Each number is 128 + 24 x the weight over the matrix's rms, rounded and kept within 0 to 255. Layers, rows and columns count from 0. Numbers have three digits each.

# layer 5 MLP up, 1536x384, rms 0.0649, rows 206-301, columns 256-287
137155162128118132090121156164125131107136168147116145059146126095112139124106125067163143112103
141106096122145162125105149128085132114105152124154085116162111098152110106108151132104125203113
139082086134064133103101109119121097156127116146080148119151087115129113140117126137154113131106
127138108132119091153100144155145077112106154150101143118148112126152110129176133132117118114103
128118131075136105144158101127119152148139125165127134128119140112130117114160131127123095119146
146138151133092150100137102189149113133088176128093110149157151090106111131159102113155116142109
135094102131111104141137138150136128171110143155098125101142140116142125127155126105148117112089
174130102082112136123139107103088132123117124106093110103128120109169121119138128139163113137128
116125174107124122110112132119149128138108129120106122125114090129112105125167137129177128108167
138102111109135085144144143126120118147122138162143119132121160104097110129099149117153096093109
122130132109129108096115104107103148121137127151130130137129127106130123108146145147136063142137
132113140149161100119100137124080128154133136130115146119112134137115129087113130134140121091118
140103154155114166085170045090111138125085132176114093141157131099077142076138110135159157166110
137128127127120090140116128077139120092107123109125100116170075092131150132120139160130162164099
127134088158124174093154111118169158134137180155120165151128115114151075074157120130150146123139
144112146133143131134150130163133112168074135155125135137146130158132158122099144116135122116104
148121137138108111127134115168130129141091154163110182129116157126110129143145152066149127167117
150155107122177117102130121132143103108106096112135140068134144065106115124131103180134095097136
134114112122128135131119102137145123125120139123160127091156123113163107109146133115137131117150
148129106108116134107109170162118123135096144132109132124136128103149098136117142154092114184145
166176113111170080117147130123146102130097125124115157129132158164111145100159117110148097121126
141137134111118119149153084158139145124121133155155128083155133126159141096159087076183092098124
156118118139124097114157153157121122133060140126104137144129144119120138123141133087131135139117
141101109123140128141149106132108083179123116159113107186152091150142137119140099104133145155091
152115110114115102147134119132140139086144162118118113111145153087122166077137123114118152165121
155122139095128099153161105132112140164092149135122124136118159081142094124136098134140148118137
130132136105111109136138115117114109142132128095094105127137085154137130135120105093127153158088
156123129152102145093156140091111135098143181112144153104144067109113110111195090110134143177124
159149184091116107118106162133152112152153200102100198121132148126108127095139137136132114158120
131119175129125135132174125164127141148113136162140126106150132132168110125128089098147104118140
141135124097153100115172123144137121132084156144161086119121111129111128106132131152155106092115
136102121089087128100119117122141081114117076099141138122132108124110108094123130120117116151108
121102080116160142120133143141098135128150141121114104080162111110101114153145130185127070152115
140120148140120138077154181155109131129120114114118113129094174102094114068111111098138112142107
122135112105159098131152159134128151180127118105143099098148144134103125135115170111141128105132
181115094110166152130165090138103157092128162113134158116082124113070109114141135110138115115103
158117157160147106172168140135108133159170152153132183107115099166142145122071164103161089127068
143118129169161175160172132115145132138120128138178134136161108133174081104118164154155163128164
146143118117128095138116100105141130105103133149099117107101132125084128112142142144126135122161
154158162145123127110119131131150120135145156124119168091102177114082116138115098104145122148110
139114113126143118098144118123156125164113118094094140146094160124119116113167124140147092091178
131166145092121106105123112137132147128110161136126152111117077137154130121173107159134122113108
134113128117114143117140113104135122108094133149133146133137112096111100116113137120141115133094
139094149160138101105162100154155144149096105117123130113106146128144141098127158098151106129101
121114137133108118106100118113121147122113131119122119138172110125148117116119110106143149108120
121109171161088113101126108106152115146123157129115151154151092147135087168120105069149129139154
148129125133099108104137151142117139113116154117102136109116153109102095128112155112149136150099
127139122133111143088142116162103134124098173143126132160120139130120076111123110151143105166058
134136126123107108159154100133147141111100089109093120108179106119132123114137111139131102119124
150165132091161131099162146133118115132140130116104121121114126108151133116131140100116131106145
129119135121107078092122128117106134136136149113108077150094131128111127139150133068144145149161
128128060160137131125123094132148085142136135113152156114111113127140106108140137150103086141094
145118129122124147153158127137163100170100158165166174123112139118149134141161138140128088119126
136142142135104155103107127171156129143124144152138170150144107138122119147145139151134087086098
150121162151137159122182110135158173135146142174141138149130140133119116124087132140101089146142
143116174118115162087165168143155130116138123166080116102149121145104084100171131120158133155158
139134122102117099111128149130106094152100144110140121107104127149150138108177123156126112148136
138170139178113119138129115085135087160137147157108175118154131147138105100125131106123136121148
153082179114139125133144144150117092128132142125118125115126185144118114138121127137112088105137
149130107126135129117141153138139136122131137129095118123119156181116092114140085091142124123134
138089101124117142084105120148126122148117148129141115116114140136142088147135121114146125144123
151111139144081135129154155139128120113147137109122168131111095121135129119109132085158107109124
146096104149145139094142169104135111165143104115143129125105160092146136112160115118124055127121
176109144072114084116182146131126088139128135160135134152134152123119111131138076084188086192165
138120122101087140067121120109114108137108180115091145105143135110108105133134117109163122147163
144140162135160165108134116137125147173106105101105095122157136139146066122170122155119099147110
149096126119115131134111120141118114151119195127157125114141123137137120117151142109144122133159
164059143121094105114104162137112112132100104114107131123123094130102120138136093162130091184165
137090117115095151126128136111145122170100133149123096098117149076132137137164137143097107127139
132145106175159156099109132159143118175138122153091103130111167109138107120100134156126123157097
141119157132073099131140130139118115126126095122138103106156141112099098117138103122141137128165
135135156147133124132145109106148128118121128142111119121141148132092137055159154114125145160123
154085122126090120130140109159154121124083161159080154116109152125154120151109104105153110153123
143138091129123147131136108099117096144123093163123149131111112140138137095135144127119115121080
159162160136102154099181154210163122179094154157151145115137137147086079138204187154123089151100
160074087154084126098128142137102111113122104139105123137118122109127125111103151078124128132118
132150143160104144109134135130110096095137132128114113074112130129101094119124146104130085105128
154151124106122138115125111142152131144115125145118149120127128064107130117127123118157072075121
153119101142124137145145108140164125087124150140118131136124135101103113118157132113118115164084
158145142122113159141125103107136137159110108145166140164085136143103095100129099131124120119122
142140128174109134126136083164155154119132127175106144111119166111135130105106151128136110089123
144110136114148113088101091086194104200111126143091100089140113095097133107160140117111131147127
149133160145152126138119128129133163116108152139126159086146139152158112127173158122119144126102
136126132126139187107148138151139122156122139129135174106138112104137122094109126122122115082099
128105155171150155093111178130146139177145166130126144084158139123123103139155138073130110104129
137108109166129128110119156134106104163148134150120139113090155105133094121138105101167095116082
134133134135123149145132181171149105161102132118130126092124167107110113105140151129130073116153
149096141131134133134168108116141103168111152162127138156163138096090144082138092115105132108123
147137117122135165123141161127140121101128122149144150116127165149174100124151146154131111137121
135152140145088120124110136121139143147141123136135153132108123146142117124113170136168143117102
147119149111094202123118122135103112132107170149098133117121138140126117142107097123115153089107
137112124099121116127129122199125119138155149130077117121119121125130147142117129151154087108115
132094107145148120114114117118154130124106197151115129094146141090114078075139131101176118153078
134074135134145120122130121134117138158104146104138107139128104132139126113146146124154165159130
134130154109086146144118059162136133080114112189134154149076128106147078078133133104163125082078
155130103161110117135155148122101102199152107134120093103110162130090106119151126135118109142128
# layer 5 MLP down (transposed), 1536x384, rms 0.0574, rows 206-301, columns 256-287
170103109138098113097131116146139126226137141142120160104131127147135133126077146176161181124121
129147131141131087165134097142150133103145109109104123125133157104106126159107107130110094121146
120135108116159109088115143118131120122135137126148141128103190124104155149108164118162123131162
230146106129125100171107138122149133109110136138147093129132121136151113119154146124135079157134
095135175108174105144141095126081147121112150154111143176134118136114147122137113127113134109144
144096140108074132158141087112137156146107143139123117181116132129137120141085116124072122121142
170119129131141129137130142111121141105135106128137143133118107137088119097104118127133111146115
108119130128105104132116169105141128146133120139132125128098124109135116146122162144125103125161
108102146135105100115085093120102138105130141110132133147140138127107143087128117132133096151140
172124129085121140114130145105135123141137174127129122097143128145120107123181120123163167097140
132134136134124111140122173108102119139138152146133131101109119137164133161122135140135140136118
150159124110106120162188125093159133142060134138112109132113102144161140148166125096127137147113
117116131134155136099098166123142134083177135141079165154089107147120104112112128157105131180085
106121135166154132160132114107085121174146117118180086102156129136117142154061124126115147122176
104189124103079153126110108160096114151155124141082082139078158084139117170136143090154163107136
124111166123120150086130100115151123135161150089147139081118107118100108110138108113167122142155
091112102173102102150108152124138149144143126139157139093091113142135120088066094131158161111127
105130119115109157133214135130124121168162165088133138129179158121123178133132134085085121070151
164124154187137103130127161134088110095146139150086154132144096101110114141114140144104127140119
048153124130097148112113121134141117142143154082119180136165147142136135139127122145159130111107
212124116150117167140086121134120098149113108136130165154140108138124115138124114144134082134159
117191135132118180164185145123106083083179136138143110102172163152130164121111132139151113118154
119139150087155102167122113152084077133142132142138120104150126115132150103114153129111128138148
183149176138116151137146126145122126144085152138101146131093135126103170124073119132140113110157
164104118110179116151160115116124139095137114136143128170116154116131072139073107139114140124181
153113108070153149109137083106107128130162134150135143108127174184113142158123103131115158113120
173111112120138130115111135138128118160146121117130143125105131112136127098139162101145055129115
197143114073162135151137103157106151119133117100143112111127106131133123069159167149152115130096
136136164123101178132148128128120119157117169133115113142129115153128156119171117169132099116145
127109119095110081111087169109096140137136127105113165138126128093070128084144140129145164167120
172099128103122134146116140092112149121142141129110152145141177131120115113169142127116109149134
203134128163146109174117103148135133121100167131104123145127112140132104167141109127112118101110
126108099143088144148128139121058133114095111112099082100123165155158123125159108146131126155116
122088127195130117133116110152145122130069139121151130152174096146135146118176084111133153137147
180137165145099147138114136097120119105115121149127185146129121132143119123164072147122123113111
175188116142128095144067117133142154114085182116128149099109112109127138147102125186131095129125
116158093075121111136132121126125141166169129110117172136134141189136146148125174125153160124140
136125105152099142083109140124129138147121115106071135089148160162140129144096112146114082111109
029118140143131175136095084157136090161151087130136172131121094152167145126114111090138108116088
165096121085100147102126120169138123157143157122175087120134124124150118108176122166159093126153
113092139121119162145174135151141098126144138162148135107135106128114131109098114100157126169077
167128090150103132151098136106155101108107104116114112136133156148117115138135124107115116136147
162164121126151144156119157161125119125114128143132153101133170135119112128148133120130120119127
104124138092109174124137101143134142154138129129142124122142111083132145139117090170085140147117
127154142163156118137090077113114170136115135179124149158139111073145105155074157134140160114100
155125105125100149179100111099101116110162103096159130126134149166113131124116132148122135110137
148118136145129148113111114116119115119084142146128145125164129135046137128151166107123109131094
149089118100152148153140137152116126162148106158177162082133139137131132133115123124107112135182
026156137158107142124144134116125138116080155115167185120120128147150144155143117100153127115137
145092103164104136150068091138155120126108149157133117103138115119102115153148095142135108131139
150108070131109123103182064117118111100112147099130146115108129126139082130161122140128154120151
175149105112115116123068134107086124083158150155131103110105106119143109145117119110101125141118
154150138145180108141075141113130136110128107126147103130129105129139131106090130149072151139131
147129137090152106125142128118131107095107112133125105137130153103120160089135126099142144156140
150129128139124073129124161137146130104123140124121084122105102128152171095100162130149111097097
151111118101133142139099101144108129127153132140145112153129112138104159120123096121132081116108
171107127137122148122107105139128130183125138135125125085111139084093138116122157123129104100163
166142126128133143127110090116080185130101139150123127150092131160150149141133143114130126107152
034104140107119139119157115109086106150101088131115128133123124157127116147126123143153136142146
116158110124160083165126150110091095121103141108086165136147129160157107096111133112154110134126
231178145103111158105126135128165150078125114130115111130137105141101138084139108131120137140119
126163137072158127164182141119133167144089136130121123130131141131133196147090142120152143115121
156071166138142149168141114118104143095082132126125123113121112094175109145156150113131159085098
127097130135106111114113124091110170133173121089138132118126125131117108111071118116160130145126
180115124148114106154130112138123130108114105111123090145144163160152125196120140127150115185152
118106128088110159113128138160112146121118113085065163082115128115116134168094127133114127143092
128097155098108097138133140100080122101200133161107085101104120171113148087139143149148137130072
245137115116116152134155156162123146127123135111134129152130140117113132109138094151149144096138
121161131124123161153137104132127130109161133121108149142139103143117122126089133112128147102105
181126149104133104143119094122112121091115124087144156122110130128121136152147153163123125096167
155117121078095180123142151142165134093172129134153117116103145102126112094127113139107120144151
133137147118152063119135123156120114095103145126138135155122109147116113115119082133135155105131
107158098084168111114107153080099124099172138110160120134098164105105167158149151137110133131131
177131114108139130136171118114120154155140088119103151111104149181100111158107129125161130123124
248144148179134130133103130159132103123119115174078156100155172118107114108092071138160154057145
194174090126169123141152147105090140164158136124135143145100134092103087152106126149168114132108
153146096144112129147126111146149137139170121164118137121150149147149156135136124156121157124136
068116149156123126108142134133092096120105135130131120127153121158130133134134119117107126150127
129073143106142133119108100144152145149129164101135139123125158106141184104120111049188137115150
158091097089133102161107113110127126131129099159136100085137107159124175130097105126113144124116
133099163139138122123142163079147076140169124140132103118078109117103151167120136155113130105125
183125183113116114149121118130113171173151130083125166102137033218130120148146112126109113131132
060118084135135121137101165144162136134144089142136121092153125158135135106121142103157099129112
063080094124128118124125125123158095101094153122133156123149131158067115175142163155117136158162
097165096149174126147152109102143113132124165115097121100106106153128150190130113113122113119142
132156092150128153164114123132111120117069136129117105137110140113105085133122143145131122128141
086156134135125107149142143137138141112097151117103134131125133121148142158120083149144092131116
161161094114162135122072112123094120150138132174079127163133081134119089092095140140104147149154
154139162099078123127096120136102139130106136164111155137130106142193121146115113094144104148113
177103170126151149132124134096103135134143140134172090114110114131095111179094113110137130113118
088136122116146150152159098108158155123122084137124112144102129206114121125152147143141148153127
128130093123135090127119108096123129131130124087118165120155112119102147137119134128166144098135
154171143161127201107132128080123161072088173122156115160202144056131112157131115121108162091159
131110138123160130127155149134116128133123153130124154137125089134122127134123163145148130140151
128065148108150080134135211126181121123141109095150096130165141127116187127112108117134144120110
138164162143130115132145150135139153154154153145146110128144120152181148114160115103132135139157